{"vocab_size": 8192, "init_std_o": 0.00845, "schedule": "wsd", "max_steps": 10987}
Each number is 128 + 32 x the weight over its row's rms, rounded and kept within 0 to 255. Layers, rows and columns count from 0. Numbers have three digits each. The size before them is the row's rms in percent of the matrix's.

# down: layer 4 MLP down (transposed), 640x160, rms 0.14, rows 364-372, columns 0-159
# up: layer 4 MLP up, 640x160, rms 0.148, rows 365-372, columns 0-159
down364 107:172122109244177137069142121171089085146131141089149062190144111143140131120162099152127109064153126111120151152135146137129131125147143126154119146128094197103129112163100097118116163124127132145138063131129091161152064141123145141115145094127103134069131154168146106151137136159195162178128151121149150173130166108104125165198164165098160078145129126127139115187190093138097145130049088074152110143142092114086136118145051139171110097170089105088167106132111114077122185172141151
up365 099:111107165121074069118060151144107114103127103151094079135131167152192142091110115163166086132119127160074096190172134136129157101150156138095089111106110106132070121153165169171093106100097152120115121056086141133095085077110057084114136147041153132121128131108080121143096122124114105157183117151130138138095102127123117100132141056112113088095057111107112125119087115170139102078098149114132124164057114074111133176131148134133177117115064123083179126170163117153092147111137205
down365 090:067119088092126175112140147115163177123089122114119187130164104115197167148147106157046160136105126062167116104075151133121112151095135115083137104119134128136139111109144032109104134118146113186158098199129101200102159158169152185130087120196099136106141070118200089136113168132161118157107118149123080154155107165148122109141109137119113140170121141128148071089126139079142119107098116138098162121108108052119130130201138137076109186128088132124079067091115155114159111117100120
up366 104:213125105107131127078154127140113154128087100104116085180122124179141164090116182134150089083152095124149181180127181131111200083150168153092153131116091114109120096109202121109126098134071150088125081086114123084129114148114134148108132053094178088193203168140144111134119185117107109161156120151131140086101056103160143094137169083149180128161127138144166049117133147096084171123112141185091121129117118173130101131142168169105117131147153129130115124103126077148076108157174139
down366 098:129117176077136141183101138139159079142129134149117158121165148087132103154163143094146164144148161122097130141158092120111084097130078092195121078118135166134149124127137129210181157156187178142140110093116161147101156129146143019108120166165118145091112097144141083177165072197090127113118116135114111165149176118115130131127127191112144144114195135106123218121096153087131115132155126108107115160097177086114154120077115110142102159131135097127097167124175217146162077081090120
up367 099:124130133136145111077161127156069156134077134126119101120139155120133138172102132134139083091158132165175117105173163118146093185134192136089071102158174128154123100077135145083051133092135088095161079147163099163158149117141126153045134133138073140098042114135154104080190128117162098103135089123113128139119131163157136122142135157117100091189138103199075101118113147112116098155192096118159163056154156114141126099144128095170097149091073082181076126140173114165117086153157160
down367 095:119132107068157142171106101100149106129174114174105204152133129117093108171122087099114081106140130124088138119108150073099108060133140158183129165208199133120046128224115065171097114125165144111146169178155155117117104122144137113148091177144138133112133095100146122095111131125120221149114143148077119173133105157074167129142124188114110099098106165072147202116103127138129100083115139141047134162085121106091142141085137141113141128142136147105142186115126151117125154115108092
up368 100:148109099116150089133072084146149124111104069184115140148139114109170138090078088113120127112115125108131121144113113119078106140118139136144158078103118120136071144133158127116115135082187112143145052159150152174149164112104172123036183152105179065067101084132097099125165081097121083159114131115142109095116062054169135193056113167160172110172090111151132152113129144138079116129075112143117150127107114076150158141069153153118135104123079135143162101142165117191187110078138151
down368 091:112138105115115058184148107139126127077150181172158206091050125145105187101175138094117106172138107104123145111081137155082159122078138171146164124088096124181126199112162122167103127114102134120102083120160124180120116122109094130173128114163196158128121123169135173079148160118115100106135174108095149102086091084096096150117063105131095154134064116110128146152063148126084157130087116155153102132156099149070137140116126141116127087176104074141143135139134120121156192073045143
up369 100:116120063114084083103132106105137173209136084158115129123141119108186117063088139158131100174137130118134112146111155111147178175089155176092097070137150156191066150159154159109111082066103128138136100057201060084161143165127171159118124114149115128151169095076111083146145116136152111068152098126152120082105106097144090190089095090134179112104172158101137127110121135131143136116167099126086076125085109094168082121140110135127140107100107125137141053180144112098146079152131137
down369 100:143120094171107097147161145084151161141091184128109206117164110098103115088187086121096148115163164177077138110075155190135148107132155181140088111125151137093149110167130103088111124113130120148131141133154114116162136133141121122142139122181072085158114102127147115145126077220142106101173143184136181112124191160094110136137124081112167125081184128109106182094089148165089123143134119114077095139108091147163065108122066116085118104138101132160147112200151172113190087211141129
up370 098:183125086127174138139063114185112127117126124144099094139115168066170105184121192082193148129171089152122177151108110136087182177152118151097174108147078091114112137107185079138122137077097088161110135145073112103160099143124133064163068112096141125171172173104120111104185159145134073149131109130115093093127089084108187123095146102161136072136140149100161079104130171096108161114101119138128148149113125148207114090082111183129110106070141101114170093083121119160149137117133151
down370 096:117135144085147134122140121172141156137115133156106118130141140123095123171092129138050147119097097131118134155145119097114087073127156108095110133157170126106101162115135039145182134085169162101146101137138069055125162089135100133091061062168087156137111067086164161132118092124116167118149045090106093170127183156101155147117152161139120199084180119160107161117166146113104088132145088147109117066170109098132102125109103109105119173105146113092121170190101126134097062115137039
up371 107:094157095074140112131097106115119102128133128124095148128193165095128103137138173068151068170139051191175103093183116136136161154136137128113160105137150086122096121116141101111114147181118104112107128145061074121144140175135196154128174146135113110173151092098163093101115169089130135109140102114106070124063077116098096184128069146150078125091139096161177130103133119141160152086107121086135086122115142137153181191063103105137121140157125115119169097160150135058159031096145137
down371 110:095147114094118144139162179115128108121135106150145163152117132142101127142074120131140128138153022122154137133143160147158142121116164146114148130138186093127152089110118124107137144145127127110141183163115134145129114176091170165160101154142153164139121164159131095133187148093130171136149124105129102110133093101145139175177070090140106215104177112134098161170149217131249126150125138091110083118107136154123135119150069147134188223097139157142064100028110133116106112094138096
up372 106:142188133055138142146150142207121137157188130179103165140119121121165152139088153109130089145127140105180116122115223122118165122112136143124095174044141179138077119115136074128127134132124136119110126083154129117129078152081158083058121123057076147113084104082103084109175144169093194117082164106075124137110129140106164142097147150074109117099068192127119105095142110148119134132120089127097132122097184144103099129107123110172160176180133119122164097105102149165129086108173177
down372 101:093136133148154091134141130054112151152114131123093098106196124087178121068080177151070179045132094113157123087105153095114097127177109145149140106117151133131133138148112144139084118122156097127117119091160127138073129143109112185112122079144129139149145136106108140184083157137177152108111076166161132126154188105135107070157106159103084106154198094132083085124089110127140131116127168115160103135133078101179134098121066217178148182111154142103075127115127044146071125116141081